python train.py --norm="rmsnorm" --norm_place="pre" --doc_mask=true --train_tokens=140100000
Each number is 500 + 40 x the weight over its row's rms, rounded and kept within 0 to 999. Layers, rows and columns count from 0. Numbers have three digits each. The size before them is the row's rms in percent of the matrix's.

# gate: layer 4 MLP gate, 320x128, rms 0.291, rows 82-116, columns 0-127
# up: layer 4 MLP up, 320x128, rms 0.272, rows 82-116, columns 0-127
# down: layer 4 MLP down (transposed), 320x128, rms 0.265, rows 82-116, columns 0-127
gate82 103:553479482509469490529516572467543485580502556465431550437543522517485518489467517523483468492491537496498544467453435562447509543538523512566543480517503520432476546558502505509446525542544458468431555531479521563440496529443503532522468486525476509420418488483423571469452495550493458464561549526440482466488554514485518507461541424463521476474442487595523471531468553556497506530555
up82 101:536463461467599544585483587556484450446415552450507510478521504501517463446469477453505513482503421497501549606471553532569508489444499473538467491510509539493507536440529438494473479541559491438550510512520470453472452453506516495515466403456536449552534517570551513494452496514466513494437464507440555494478487444503469486494495525495478515547501548546520524548585545464476516497514
down82 103:537561601520506467488390452509564546520510485432532475467412502507536513537515455506483535503549510529464427535550532444445527431518482570489466504504550469517492454449507513387448446447490530487545558437438511448507477519464484521516510500454445445503509475518524491522466511546529480483537527554551526514569482416490446459476459586509489475517485503480508539471510500498491568466483
gate83 116:507573473536516472519581522498534515478434535438513487424513518490505566506493534569522524474499495474529542451515439524576469548507508514476473518484438611505459479444479476544460560444447449603410481476421476435484484498550504471483423521504449476499492502422469470477513459471468485472487442446521470483457492541510539545425461457482462497466542507496467543520533516515537513447557
up83 105:516535507494465495482497531529424548488547448527449487523466543467485492478458577509433499468442491528535490525502566472505547498490511439462529406552453438467551440504478432571453459424560503478485512416531547511525441488520480467526553506472506547474474551549539519566507490554507489516451519474520522460468505574453509433518472566503537507483435580488527483498489505520401546479574
down83 103:542485546496514547501522492509505497443517529506564514506472438563528542514485557452457485477507496539541539533525445485497565459546510486522517415527536433463518451513479444538544558500496485577580523550498494517567500481550498523531505437580486477525497502476494498645483502497614532443537486475481520562503552593548483478508500491493498605487431535515451502470547493517518514536498
gate84 083:473499491510573556507537451537508491521375605467434461478470479529517504452544497484527462529417502527496436573504422490481533526489518452490435530536540504551460499547495527489491532460482484545473464397527469439552421524461504527464476498495464520508479533562500473444491494482532527479503538501473465562496436505483456490457506477480537472561563519444524496465417466438572522454493
up84 090:531522569559515447493499544546464480461477474449435476488546495536495466467527600558509493495512547505499524471408508546433528589485509549472515474456506477519543516464538486524585455547525488433482538518482495561486462509477467472479460503529485447442471502493441565505562507503466466531524504505538476465518530567445441467460447446508468580471483437452458443517564490507508606468455
down84 094:518445501455560458521507539515516439513451437453539479477503516441482508511436471511500537419563499466467507408556498451506455496553545534514537567496495528467554499455490492460528475521549554511465494631530503552488503469436571482511447448481491473540548512408511506546450443511501488478533503533486479469480524456518479566490516536599564497430459492458468499476554474442482498456542
gate85 091:572536524473508493478490532483532520402530550543522460522493547468490462485556526532459454440445492470595459487526464467496510483422469450528488509490541494512571455468417484517552519502490436461518539542526511481496519503546612564546520445517468486499487484503545523577494448577518451457522453444496483559522494478514423539469430569545510527520585535548489476539536527464527508478530
up85 088:572576446492485462414492494528503556440545557530518506555492529474541417480519528422522528456516537452554505513484483460490527451460418480455459499540450467464519511492482511467495528565474491474482510535545562437503493519530572521470512522515488441508553469492550521577503503562560478477476471403479489607479477556527476513532489540501475553466512557573559548490538478509429486482471
down85 090:457476560452407491484544492516465479458513453488515484548599528522464482509526489484483513460484512497530495541441513542494546504497406474443494544478518473550518445469524505557474498530504478499519481507368494455477470414456598559451558465526552480444497570470501504515470528505466437512474498608439554526440488565513525517530535523528527444522531472525495530477465449543496473519553
gate86 101:529534576534481509521570559407541455487498507488527540542453462491415511484488460421486530413554487542557474522451521496498418518481506503492488503448519546473478535491533537481445474505497512478493451504516476517479507428520449525533586554481538484491418567527514529513507502556515496520502511483492504435441479531521444443546434496525459551531430553462422569502536502429519589482488
up86 099:447494507491506422472530484525474585447541529512461475489540481511563451496550498415508460557481526533476526450505454457475516517462527507469471489522493563503481533533494468452470580527562520496535521481450481478493506529491443551539512511516435479572495482482483551545504552585528531515589506570463626475420458423487490517486529493484527523502544493514552559480574488537500467457594
down86 098:537542493546512503524496501541450562495544457509533524448416516511468551500463471556491480571497498517504438532512508507567502584649457512480501541452547497541525460515552552460612505428539543512486515543534504504471476499449520486520482430447511466537535534467437460518530566506482452472472514479556599490505554539488504446521497483483497530505494457562511453538527484480503573541464
gate87 107:477454443481524451562483497527572570515501457575549469481439546523565484465551608485450450522555465462459503483469474505490529506537453451481535500551475539568559578512528500483443460426516518574458487512525431519475465546450468474509510458477446485440478522499544503525522484529550543506463528486545436439566461552525465530486509463511534521547438518563455513461506516511492560534544
up87 103:502464489431575428484455486469482496430390485475534460552461475467472541471540490484536483554462550585467474493514502547496499489479502503489455520442529523482527489504445573484527461475544560546497519463459421502491449435551461464489559470500525486518489450547520470471537462485490543534586531489531522441482540493512440575500509451470464598411497517482495448536489442480556563477482
down87 098:468520508513466498471465569535547513485438576479512458487561478484583504539465543523527467490552555533523512428530507422485564511527517511513497504554540557500474443549508527457472486504452497475455476508481538502572513548466470480512516533492464483525463519534477489471467541484466430368587419534433578513446508473479482488454477533501463581473526548523502455571446540477541488554457
gate88 099:529500469505489522493555483504473479513527462595499527515526483499463504574520443508530458459449545555481582507480475478521566478532470591520497496467468496442547464500481447546542479563419455436621492507471595515472474532438485496497446554530531527560500434531590533450506477488459525487474472563488480471533491505513536472457491536452482448530522479543480516429467492509555421522540
up88 099:537542527531531522487542491459538481541483504551573470519530540448542569536430575461504542489465557473457535522443465518548478536436510466437477491516558600451486518487465493488521425563477477511527529532450477505529440518527514466465434526490492596540428448494505547527538491514504452554500543517448460487515530438398478524519508472577506412486504507515476492532545519455562493465534
down88 101:514544464475546458544476449456441471536513516508448539419463542483457465479534384448476495505468415568514470534482506476454613420462460511513522445549510497523516517489523523486484523429541480499480440504491497458460485481456602481538483544505547503519525533588527536535463490492509516561539481516532479555530531555556501433469458574484525538544455509494513540521501508445510489513577
gate89 109:514538534506485515406529477478492537455494544425562497585430572499483530577507413478527433452512569515509515493446464536554443484483474529410479560517481487489516476460512504513514481509485490536453562556517510535516513494551502471559501466517477522519502423494423525486479515582498471460555540513537468504457530495526546481482471470500594525545490447565497492579529483492574534427464
up89 112:460583479461454522495414539497462486506441539510430442541476495464568525469506456566552442558443466480488520494538566494504546555517503561518510523524526496539521545490530508506570466465500552489511475452523451545498455522469506554436499551486487456519544509527514503430415455497396497550487493591487530503559537494498443514540459554537447442487546495494566454476519504526533445546546
down89 099:552510450488534498430558512575503571417523505525511525507527515389456513538531524476501464567500482497497531460542451559432482509547466510488509511412490528482573483462497477415520473478502541469517511541508480478489465459513469606417436524430594549473502501475572516477567466469497536496474491529531444455471559560471464499499510537492483528503470465467517506505539507418535544480467
gate90 102:495546569492505489541477501504498565531484540554492530462497541567530475471508562490448487480527594484530468496481479467533581520566496494467515612558402510538452556474481545529438528518512545524454429544518520522465466479578513547490481548540471512458514513490460478439499551572622475554471530477555469535493521515512495480454467499433482468447537494534492446427512513515525486534481
up90 099:517531483411499441521476482507555536470601563529485514536452467495453546476479475545521481456465417492505492477437509482535545493529547494514499480472559441489471480485472447494509534480534445529500485510527587489530471544517478551571471529516450535468410511451535481434523474501506506509550514527524418525446512519640510489539491538489598486515564463530565464484502495436555471466490
down90 101:443515533448431461559515537493584432511507526463500454439438511516544505525482479536455483501481508443542512507471576487531425475536492507446527577508531533533544519538483499543495517462428395450467496562446494438452546475518551530542523537465524567526507570539538530494483455471534448514515477518558467497531487541519548446586515493486413473492534507400484550492472469528519483488493
gate91 092:527495508519464433592481450525544472489524510520605516603534560483547590509550509517486464479560497459565561461505491499535472493405532498569517480498543520519535525526517519529506500509501445541492462480509481554482466508447541458409490469476459445598447528511476481502533506537496411463544546507483536512539497553476526560496441508472538446566458502498479537520475532515507452429469
up91 091:551511515496536484505445477469502462414491543527476511464460478549469542439490465569409525437493515488497530533577471468539475523553550475477552450542511506490421510439499507504480500513547489468486507548454431568473430432487474536519446491547487562498508554493516554521406466506506465511508445562504502592487515441534467516458479460536411489461574435522504531495537447511514435462505
down91 093:494466486429600552489495468518535487451502504491446547512432534546467508489479464442469477457532492471579489492555465423478490469532550496531548505562507480507545449523534457467499383488504560487479529436551476543554521506512502548523491518493482514553505536532479569552463486479507529555534472513494511614461499519443531444449511483511394524515519448552441584519509508435498480494538
gate92 106:534446503503478463472495491463464580559544478570448464558529512490542454511552510466523433562402486469529486566554472606558478456468541480459431507470552496465499501462454504489464469474544502569495558500499485476526481473534480458521530481488442437451537502467426550488472504480521444393464577466446487531538565482509486558516475509564530511544473486574489517463514485492472518479484
up92 108:521485515501418445488486490538506420425511500522404540468440515513501442559559507472509501451544596508484564499569513542483453471454537433462480551519467493524424541414498498497461483442466504503493444469561496552471560534526522527496527490494506502441418503418450477518476523519506412507486553500551514530558547453573459481467537492460543530548491545483503479441495512473524467490516
down92 104:533544477479464488564417541525480557495495524508507526545541518487528529558444437472506514543463554490474569477500511492493438560473417404501531516501515539530477532428488565527493505481478535536487506517447489569458506464592462501539500444569455473473467505532483554518530546553497515510496581501437399533534465548492455566460581477423478491547457569547500469488488499464495492493520
gate93 102:426523464482574558490483487541510561547547443474444494534561495455498513543532421579587488521566507514519524534476496534473523468484426432503516483484453439494428429477522511497463441525549480507516516481464499454432561413525495376487488526481504515507493477466466475506537507438536538479547488516519447477549541601529530547476501489527479465490476487502462497538467560532443478532533
up93 099:488491543423457560506472436549538445534498532506445455471445551508510537513519573442539534449490483539549547546515605546437537394501508481541454505499435495463509466475478553445503473525517543500485481475516483519523511456495545468557550489492469434504583516539537529573494496517445558497582564503563546489529517550527436530476490571497550480458495482446536474518502525495453467495467
down93 096:371492467408508482509463539503498481477553517491514456538446512531429527579572556534460637424487515506458424511520537584455575477536445517474514518521491492566508558496477525456434531537489506506528448464511499493509472488439508495489492452523525537477483519547522512535491485453434525496467545472493480450469467550483454510552527501582430522534537513486534460502489515517447494519517
gate94 092:390548458541495507503477487560477510467479455530485536512514550508536529491461491470509446494516564522469492491500516529481539501522572455517587506556539507544512467558544548446512515537486465537502510474557546482570482494446561551558546518659489504447451573531476499446543519529487571546449489515495492505513466538512444538480457545472508592494514454554568537485509500459457479502471
up94 095:500452531461549509456549498444451539490488501496488517467486491483576544483491483429542491536555479581547467490512549521471479550476484478544501557546468568525544470534622466557520420465462495459483478499524503522545471504550545495506545415458522539460522485547494475537447465497543530521545477424521441495489560485525438522576548463546490471451509552500462515521580416479554462463531
down94 099:517536493541505473513525495431523500516537526489446528454511480440403572492516502515564487510552436549447573439512529461430444468567494536455560482416515517442516527440531517487455490431546426536512408466485509576491510487546516456508460517484484422527475603500465578491509484532481483491482467505506497492485529515470428532451536522552484528499497526582497471527543512567521533497496
gate95 107:448467523602494478552478466487492480563504431473429533449423519429552509487603509542496497493567452428450497421507570427484483535512505501518477477503545518479480538520533514489548525548468492497443472444496483513447542521515537490573458484535473513613457495540511453563558450529553465483497491491416519552490530423517528490529497490466462489531491476459458457506488517461488464447488
up95 103:525508510486482505510527443479402536429542518528483485483464491488477521488543514540497486505528475556533449489516515473565522410474529525560481448564574470538465570510500514448518520526500535531505515438523479478493477606511469512508588465456556462491474550473498464409486495442508491550559530562605509546417447479504466464480493455520508468483451524511479581534509489559497565571471
down95 105:482514455556514457487464454514535507475443478522483558503475437467404498520417476485438549502500494516519542510490448515535472484496526450486439477526499556412543479493558542529474502550501509483596475529498419490495416527513535516486515526484508495521536523469531491532492483428427512505459453460460583418550440548460494513480533458526504573518410487583500586485501521496428492488541
gate96 102:547531491478569519395478516512499459470493458507528504504464512456559539472554450512491436442531541538511488470502512488521543566512538548566560477546517580547512476471468520510559489541503453555493536433524454447533540524542492473506459466518464551449530414527502553540520520494481440457524462495511518471400518510484498497511428599448413552500473535530445554499516502447466573507487
up96 102:477503496479417573492501534446462533542497506511474509382534443491494474509449501508417529547517491526497505500500520515461502507512552539423443503479552482579488534492551440524472500471522492434481458513547513494516560465473554497526527522615466471450562479504514494506488534572527517516500451406534472528499542474451471512454589467519532481430526508528552502443504420473429553459546
down96 104:499473497436464496491513474451437543487505482514520555475547505542519454505420496575501546435529528493542527535521548496497499540382491464445523463509537529513517483520559482393490448456479484573439499591452512465482538459447491502490438463562457512508509523499556558452465512519478475437484476555487478450516536482506517479567536471563573505508440502534442443521468568572479465525476
gate97 103:468458444417519477485443502513455482519523515542471496576490534398491504483481475515500417462465483468563470510480467448480426455588559531500542538465429520463508446517425394478491523503523455509482544511515513427484531569485453449544484486466538474491533505534552543525475479522465531472542451525525526431491462434524522530485558519557478550507477514482568513551501524472484550527590
up97 094:427483445470461541475520424497531543521465526463453442530540473454526494476564480504499488501473559450510508480520465511545418419468492476496435463524456445426479463427485504488543479507499492433532506484534532476492439524534403576505471431516495465515494514464505454470545468444512499481534530522659479507477471458520511494544545465444547501477546469513593506559489507504469501534521
down97 100:499512501468437458464472524475498506502513522469537431558387509496505486501489520436473460461531526509521501524429465481555491477571595470563501487432448460456464497449501490449555486500456485450466515551414504498501494565534477426461501560526441429461468448502478489518410516469473474541498434486533563484618472489506517534463499475554537522480447458528468534473511497490506537547554
gate98 091:452544554462499487518500478517542490474423489536530506509502476516494569540485451500529511492502474549472470500502499482470504527521507538501474503531508499550511543471480418523472406436551476510452506462585498432468557462477525463522484568528484517631465473563442530481455536530539571449446515475505512526547509511521514554586467465524445506531484522500582388511446482535422472547450
up98 093:479461456493512459508421465546528537477500520470482437527558498552513497518503508451472527553530407466499492467478431482538505496519512548463388494454468548485546478513471428523477508494503524594503450536491543525480499547406526517485535597511478442492551525507484458456438506484476559492538503474506496458527493552461542529513407407537498444494493540476536447446470584535504545445498
down98 090:492533542514505472484450449496564476415454454464446495511441465495538535558536510483561510468505579494558382488456510537451575488535552524443530489439511533515562513483474516589523534558495509454552519436527530454512447502506565470490494437495530497440508501455443510487497503446523520495430491475531500473523582488387491485509525514475499424495500483474471481576484477451524461534542
gate99 099:525456523535488454444511567505438548528506481429413549455509463504443507568488464514486409571455480500502516435544484523470526476428427522519482488505586476471485582446475452439427472513433542538524534477544481543515535502592510481507446478489529529465538555477515527521508469551436485501527422508451481466540476462570473487484542507499465489482462427518475458470495526499512468569508
up99 101:506469547535528434505446592491527414416456487591479468435496488434456479549486554510510464486495505450442484430481437458486450487525481500476461485515535511481495540479491490484579493482447450494485475483506452532500537501385409505522500503448573513448478489525567543534487482477501459442534580450429511462482501470477527502498470533507579505457472435469452454548527515511470490469485
down99 098:463535429468541445509471551510475473475563496482495465525495352533446558475475454480493524534512477514478536485502483464562581479479462532530477535539531498512519455513510555530428546529452509480553498493567495552472447488460529502519508526508395554534507504548510514542554482558487497485456442445433510469520497507520494497435512461475540596458482503548577538561504567463504493450556
gate100 094:522494490539531492500477463552472514509510564536463453538527538466448549543513526471561389425550456441532590529526487553549479528565465544467489455482460446476483484395505498545528425474455490467452492490439515532493458493547472490437557494496433587532492499455546515541471537486463441525479505471553502514493539500518490503502408536443425550476440536485477482482510486529532529503449
up100 097:507512459487473556546478482394474453472496524598502504503596447449421492523449465431456489567499491509501503495509569442443521415524505469437542398474539547459566541482486504502498456454490501491470440536539496449520538494487516523548578488524518506507480539543526407484480536470551494491494469522477461573482498507488493537445437448480557490486538429511472490456521532486491547461502
down100 094:464476475503496525517430471487537500449512521446520468485524462390463469508525512465555547474511492465615496507505465438501482478464509514396534540558559448516571554581465462479447477537507493476526438501519500463528515560516487565474434531505502557458495565474508489481453467455507489425475500577610528528509493490459514513457501491527497474535527464495449440491517510431595500475502
gate101 108:530427515557523511592492518495483425529518467432551559502523512483501460455479584484523512479537531516553595476494524527514514497501444446487462514548515562523514479450487484477521433563499516500471429522488453486584507535454521537495467548512478473538492526576449469533542495476427543520518463452475586474525496554520407497489467436480458540496529565497506406507458494521472518454581
up101 107:571405479565536489521490534487520478541466522471501511515488525536557526480487434581481470474504465459431512492420478539449492491515515456562468500459492497485433544432494535446499484494588488496477464493493518458511477491529569507496488424550417466493477491509473503446523429480526549503491431523535477547558574548438527450463503460444389518511531509473478497474563519471579540479554
down101 110:494541547403468497496501567535446496501522439457508564467521522530430472401543473452443462516496472587502463534497456511437480443473484530425472509513566525548509495519517523574554516459504538468454434538546487482542561540507473534490472551508521491532491497506529510541476541456546511511512468589455445566460511508457494614564490537465475472494513468513511511506558491424531508443502
gate102 101:506484513427520535497526426477567446516541521554484474514460549492478506496511478466469540440529538490493478473501526473504535487508508529515504532501557595515480490478564543487539465519455376541475500517591575527556489420563525508548496432492541509433451466502469428509538412481485526514442466470462519459489560469475575489445460466501508513459498571537490507435432484474511456475558
up102 103:514548482463602477520548572518499560502553516444475480416514497531537498512487468528569460567491504465509500522566543521478534564517510527557489532517506485561548464568443539539504518446584543513484477469453434501475459544514600504536489526470527481532485587479518497494497528516533388570523525457480506436542566459518497509583517520505482439496466506527478493476492504490466487486405
down102 100:429509481582502538448508432516471542479595505523505511512542459509544540538508449521471457452536511538442494510515489452528514514553510577544477502411570498532484508522472455570481515497481453512519484525513563480498533413527516584491584519522478574502547520446508485590466535492481557528511483531550510571418442457553533510518514497564498465544520520518544564512499528503519508430558
gate103 098:523515507500479441458534494465519631565492523468501492525482488511436500577530489481522544488494540460522474492494477469519422441506461515483471511501481536530424543530459489472457523477535485496568480447484582529498551491536393549583404548422461510601465424452493512501491510561466507521503474528508506561473550467486486478513507512476537491570522558428550492526486532476495557486509
up103 092:492531505518586501487474553521532508455470498541516470458413514444549490402433511482509538487508543494433502466524562498499503474552520501488562584514475434455497446409547493504571455540442534503473492466544445458413535493484511470539540522532528493516467511555531495497563572545410492489506468511565476511430511531548482457480476478532544552453479519472478505419567490507521488525560
down103 094:473465490519522514512612527465485480442515513465490511485488480495521540481512512568543521508502495526487434461484477495516441555447518504624458494462579450546503477482517455437547458487502417489460571488503485464472495566522560581481490541511525519461466492503450532526492395497541503605479446520558517493488526518468539515530454525453504494486573506514419570423521505524531487433478
gate104 103:473509438520483532534478500548475397498585573472511514541438453485469498449531490499480505495531477535525600478517529513393532419533489485575490484439525540524485433495526521448487550632441509476515445571535574571481545434482479520519583485522480489507534498514488529483527463483504490489461516495486496464544435468508447485524501511516490523522444525463451492465466507525576478522466
up104 108:561490551503495539460478542594483561516525433453434487466544511515472455490457515585475534546550483511546410512539487510489488496411481526525528527511509479466495465420527501557484523460450437488485497486500552453534476432557592481560551551510472512439461462462547497481468493477493550497500498443500528526465519513567413489496489562551523468434460525463546545469524534475513441477430
down104 108:533528469370436447502539573422560512499463523478561476426405482475425508492447506492472509504492538515454474508443536455467462493485513519514514529468546472541540535525458462521479520476523575489537472524518538495619493482538477488500497432455509551530475530517521484499520554432442444489487503492513465516529534468478520463455601533468550498568552470508513531460434487508506558521536
gate105 105:509515481501529481518521531499488502490602476504534479553530542475537477488549495595521480517458431544509466449469531469527513481486562503590523519536460532504463461457552471527471434526439443613446481477550537543508506528512489494530480519516544485511511460561531517498536422487521525486481462515482545434479561536478552444430504500494463435461555511494435430586583448484452489461445
up105 110:486501396531508507500491442560545549520586501532534517527512501513466532446445529476470480526448461529501545550546575444535509503510539545487601513483479466438507538404465462516539497465527509525487482590565501461495491489462538581507525458495525537527442472556506465479510438555434466488466446492485490497450496454368464514464454529475499459536495545569505518480498475468451512489492
down105 105:494420566494447488533496467524569527515520594500506528462500539504550499412487432513499499546541521468471468511520588535493525517549523467568456482557595474514490542492500461503496512463449449478466484473520402533518526460506440413491501442525457513468537481488537533506505480538466441482500474453429598433513478552547487514458480450521552521545507496480487518571437506535480498576471
gate106 112:482490488468491539536531485490478512536487563472424520502467511480531545587493492490476467412480416576486458478412534523501509552510577480464468484504518522512492533454490448461569578490556511541419496507466539529560580469543485502562487476540504434436502473491447519509545469515539501458440408540513465522549515525463508433442486506512499487513539429465498576536513500532572517465443
up106 117:579471511460515465514597479498498476606462506495511523493540582430429483450429549518485559442489546459502483513503512451505500459468480484422511455523451494456510526478523433538452453578509514503462488497489485506531424459462471498474581514481462487537478531466510480483502508497492452556525542464499488511381521485454530450567572574457521538517528476486423502536485449527531494451470
down106 108:475461547490519496493517549412471546449439524496574485449560518536466455506505525532539510432511514539499518608546585457567499522526431507549462456513512478473497492532464474511509450558508499565462578458456517491492596415531518457498522517497501460468520479453444462577443519473514447513422506458476537546481457559493492542444466503511502503486484408505496468571516489511544505486463
gate107 095:549477478499527536520432466463425521490477502476472491455523470491510425481451484567484516496539608466543496459489573558457467488478459480500519525547472541578479516530495501440495422511514475443493497477508530475513440566497491445505462499502469474584547523548448423503537504578506482535550539487435513508567532441494456512453527447510502558500447494409560486498450563556548431510489
up107 094:493514530507553498475580501547458491467517465508524508498558524514530450517520551502431519547486376454398473501480475447532503467524505554553517473511502526454516496481556532490501574526517536518492512515525496626486514464531535493505448478518463503490428488460532508535441530493512523456478493512500438481447415458549512574564441547481509464502560576502431477497478433409538535472500
down107 097:456500455558529571445517543523494528451521528497517418522539499539468552567521543506498434493506446503533518509479437420492490485476553482496508533468517553458543437550459466490577473481498558452517489516497419534499513431590516506456550528486483523456504552521497460535523550503488507504432512449451476535494455514465550584535484515575450400520506510474496479536473495472497466396576
gate108 096:494497495474446482489542526517609596557504534459528470438451476473476551518428448485444397537470446505433487582451489559568465540481474506515457490523511507516535489463486486508591458528478461498481507441497474520525521582538450527532524478488495530478462555504483428464472520582507462506443465502528470489457434550488543467457539472515506565523517500491444561530508482576459470506512
up108 102:457492461479493547623518499498514568471536498554471590468498483509481512476541484578526569566475535533484463515532438486503489431534497487578492517432513517498522474497486505461520514411439512523499511514463483609496494472512512512496478545488443460452518499495489518519464615474466480503532439502460519509494593545460500486521529541439500488451515555500585386468527520539506525514461
down108 100:469474500518534490489453525502416468555510484574513516531544519471471471444549462546536522550551539520507491501469486545498467492523553597516525474518466581540453529524475540587506469459427534531477482517421555519502478505537515477497477546460518497527537467499514590482474508455443544463484493496429468547444537471507409433567454510551443478469485497469486484490525481399540586440482
gate109 087:562515525467505559468482504575503469505489470489578491571483443484497603558475424592450466563527452485516583555534444530375502485476467548492432456521511446507473482497533530476492481499491449457520551491473522512529536493552500500505458512558549595543560503514510538535499516482523447548490525556522469521559523491500502480543469523448539556553511502499575466481489486505516453513446
up109 085:500457468504558506482549532519467421452497488493462553522518434535465469595465547453554470468532505519535466500470505531467498460559571504534494504548496472521478534511425550496445484502472467481470506445435543504465514530526432491552482475555494512537512537491494508530540454415524443554488478523523476435549500570566534486573546475465463462541478492386459538526543544534567551568456
down109 109:533581568473492519443528532463494525448480483464522464488479467527444527494503503522451481554492479466538489485494501531391451522338446456527412483533558540479465476552546450504448477484459510562463490547513460472473564562489542580493483526473424526512493494529522510515461523548468527591527544444497559545479521521479564492443504478510481548479500495528471522444536493526455489503489
gate110 095:454499455544469541472515503590463538458510580500497593594447535469457534462463477468581486520503497501566417517522508496520557477437489541504510355485517522444500502532488519423499512489561488533488446505464439472506513524477534511526469495558501513481565439427532522535442539460477510483473565529475533516462559483496498491419434508519454511496533542467527511469483570481510519498491
up110 097:473500415559457482568445518508426522404479483451508457404573517513533539530516562526521524499486602517481515457492466458461485468510492421457467493473543453477470508515540451541526515538438599431534473507537479550556502521456446532465531466519491436409476502469500505489453535544485517521467478496501445496505441464538458471486516519561501463523543480555508471499586493486488544506463
down110 098:525525416368481489559549485456516505518450500489504372550460516506432444506481461505431484553485517532494543537554465485450457494485488491426532447547504548531541491492547474567523432526484513566501510534572549503441484491570469487482505509531453476453507510495565482457467457463504463541542525548481516426484550524467440495538505494464456555492437474481478474566468507451488490516507
gate111 103:534505439505440522576404552522559588495550510533477491442480511433513543601526572444604522458481494475558502492593514495548555435468543547522489481510428524508536537477503533542475503504509495493490528493513514539485418479423517504485505511457505468461526484539456436469493483422516541524519564522422491498513513560559474491467520525525481469529522502558553472482432496531511486494514
up111 101:502480487474527566495527566517546475510521482565499463530522560498502495604519483470582453489522511493511483555510486495548557523459512485455500455530452489499499511422513536499593460482466485585508490449552513535486556514472503468471467463479552517445434527525484491517510549423525563482495468421475471481477528545496558483513447409576575547478501567501512528409566576517516460491460
down111 102:511469495478495494470511480495481478482494479506556634511544437549463515482480481474503553458511547443507448551488473506503497488474456479484485411436482565441519431485561524572485551524458453503510549495481490500522479452508454478552539481512537531490421574461442515531494448507499414476553553590480428519595547516554504524475515507500569491507381497465456488521511511499480477482512
gate112 100:558549486533483472534417484594438530510501425541528512555509552461542515463514596553413485501474517494492508525512492499499487423498552524458517513482537449506565438574465509503495472511470534409548538492461544546518563466506451488480437535457477506518497514522527522549480522485447530483574532525474489514396528522408529560466480527480514508552436486501537505469494529491549569456528
up112 100:532422373513549477485541503495425543458474510547464538564588468569509479551453548556565546553463550458516478447466545532500495492461445507554457474418411539511506401508523549538537542500520537471531480523516519484473481537524511553489492524520455417502539490477512514474538469498504540540470517467542450500534501489504483515569450525485458479445543554470500509517493472499505441539445
down112 095:469397525424465533500467516530544499460545489471529462425527465461455515543555504496459528478483471510423456527562497464417558487530537448459519456510464465554540494608473483468454559513485432493454522466527472525531512499543475453497486475527531490469605467510518525427434490440509514487576471492514488479457510508521454414464578511515508478565534529422509499463533511509496531475458
gate113 100:483487516495487483519529474475530556561523455622430508508534471484494572489505505501494481544531532501462480437503498468483511516426464475479463505487549467463483457528526459495486510490473446544541506519585442448494443551517497514518513513582540425443561576480570419448501517530440519496534520505488470503477499547445509488517555496536506482562452498590524486400480557486505596573501
up113 105:516487527527598529560473488521457467485482563480521472531449541441543460564545482451449508522526511493489444551529511475480451507512544477544485569527510402518474525468438508574441569524559542412515479463391509557484538472506448504507443529472523492525488504596475497510525540492533550518507460453482573438458515447532505533494482487526477464409507520492517493510446501583534489472488
down113 102:415494421544448516545493507511523478560495468505523455496532498494460499484456465560501446472495495497482485521470498519538547521433430432487512459558472588460492532547514477515580535623407492487481461519562510521591477486477533483564519438502573454462582482464561500495469520543513519467489518472546493493429509528496502533433548405483544467501525497507493513475540511550454540513493
gate114 093:578537551442467537496535494470616488534487507499520479467526458512433531504478439498495419513556438476514465468499507479511472480458499473518482540536527510449508594536421445505471566465535435468494494418449555568494475489487467419442547490512498447494489547515523480395538563510428549500510508496470560562460525489419516484447493530573470484505526512478466501501464515481480464500528
up114 090:426419466552562484497496461445486544455468523455568508525531536536467475477442466562532491572482522483462480498553494445471529535580495468499548416448484511532529501527558514451453507487491569510481497488513476540478518454482475425506422488555546440480457506499542511499431495529500453583469550561539505412494496491515491480567512465434476410448426502508519477561509454491476506503519
down114 094:471451429468542410525470504541534444533480490507495509537445507480520469448481585459410496475488529499434523545477543490572560529495520492499538499490513494435578461525535491493483487491473547482522527517522525505468511557480539444538470533467476540508492476481440539579532506471442423545421526480500475548431487512595554438472446400430469480475452470419467500493502468505501530482494
gate115 095:488496474485498547487505529468552539469426527543519487433502443473449514458477490451445485547490527495491564490492505542459526512561521542477472541533472548469446442538507455520522497500468524595479506526568484433529472505468462513471610512561498531539527456450462454480430502538575463488494506532467427480572530605523514543520556421560411491550451474534514492492521489446490455521526
up115 103:413522498554518517539489491530519466539456414487482601482501493471429451562484514536559521565512490508499552526591547526536489485477445526436446451529515502514563539511500508522549473605499487543564547497529492549483549540483512488465482503557479511432576487566487464486546575522468438540456473522502549490458460528452460436477520521444451516481475491500478479474557426483469503481543
down115 103:512530470411486445462518464528511490508536527536512474549491531550571543441528500452527544491442519483495446553583510440466484461474512446490453446508525509429512495482525500483485514499505484487474533459513534451448477464488432354546558516455493522529509444472497472484425486483520544512605494429504540528419442515450514516465522512560548560503483553512570511511507472554522543518549
gate116 101:543473535499522445550471501523424535486499533501454457485539531456583538522499497400499486474523555529489595530498551443530442458527435565473450529478445442484473511449525511515523419515577462458441501432455520468520545566493521502481460551422497512569457462574492558519488509496509482509533502527500572474514503530551505475607475535478505495490501548483499441570474542471513471507529
up116 103:496481551526437536526485559504455423512429507513587518558516502460469514552520480527536458460495458465542499483493446521527561483450501526576487501509582543514505530422522449479491584498508544461494523494477521429536499479540528518517523437487495444521549470426406500462481444490529501523520461498547541570512486474495538445459456546527572483538513462568433500397515544506438497454504
down116 102:540584446437496541541471501503420458442468545462549518477463487488438520546491544467433515465464566590456486567467521492431448488463506558480497490516549494563532548494449453505496483473456466456501461609539491471437491542515547550561529508561556565547555536496479531518475458506500466509520480484518482513534534493485486476422496514532544510572532498456500549538556513479469458438544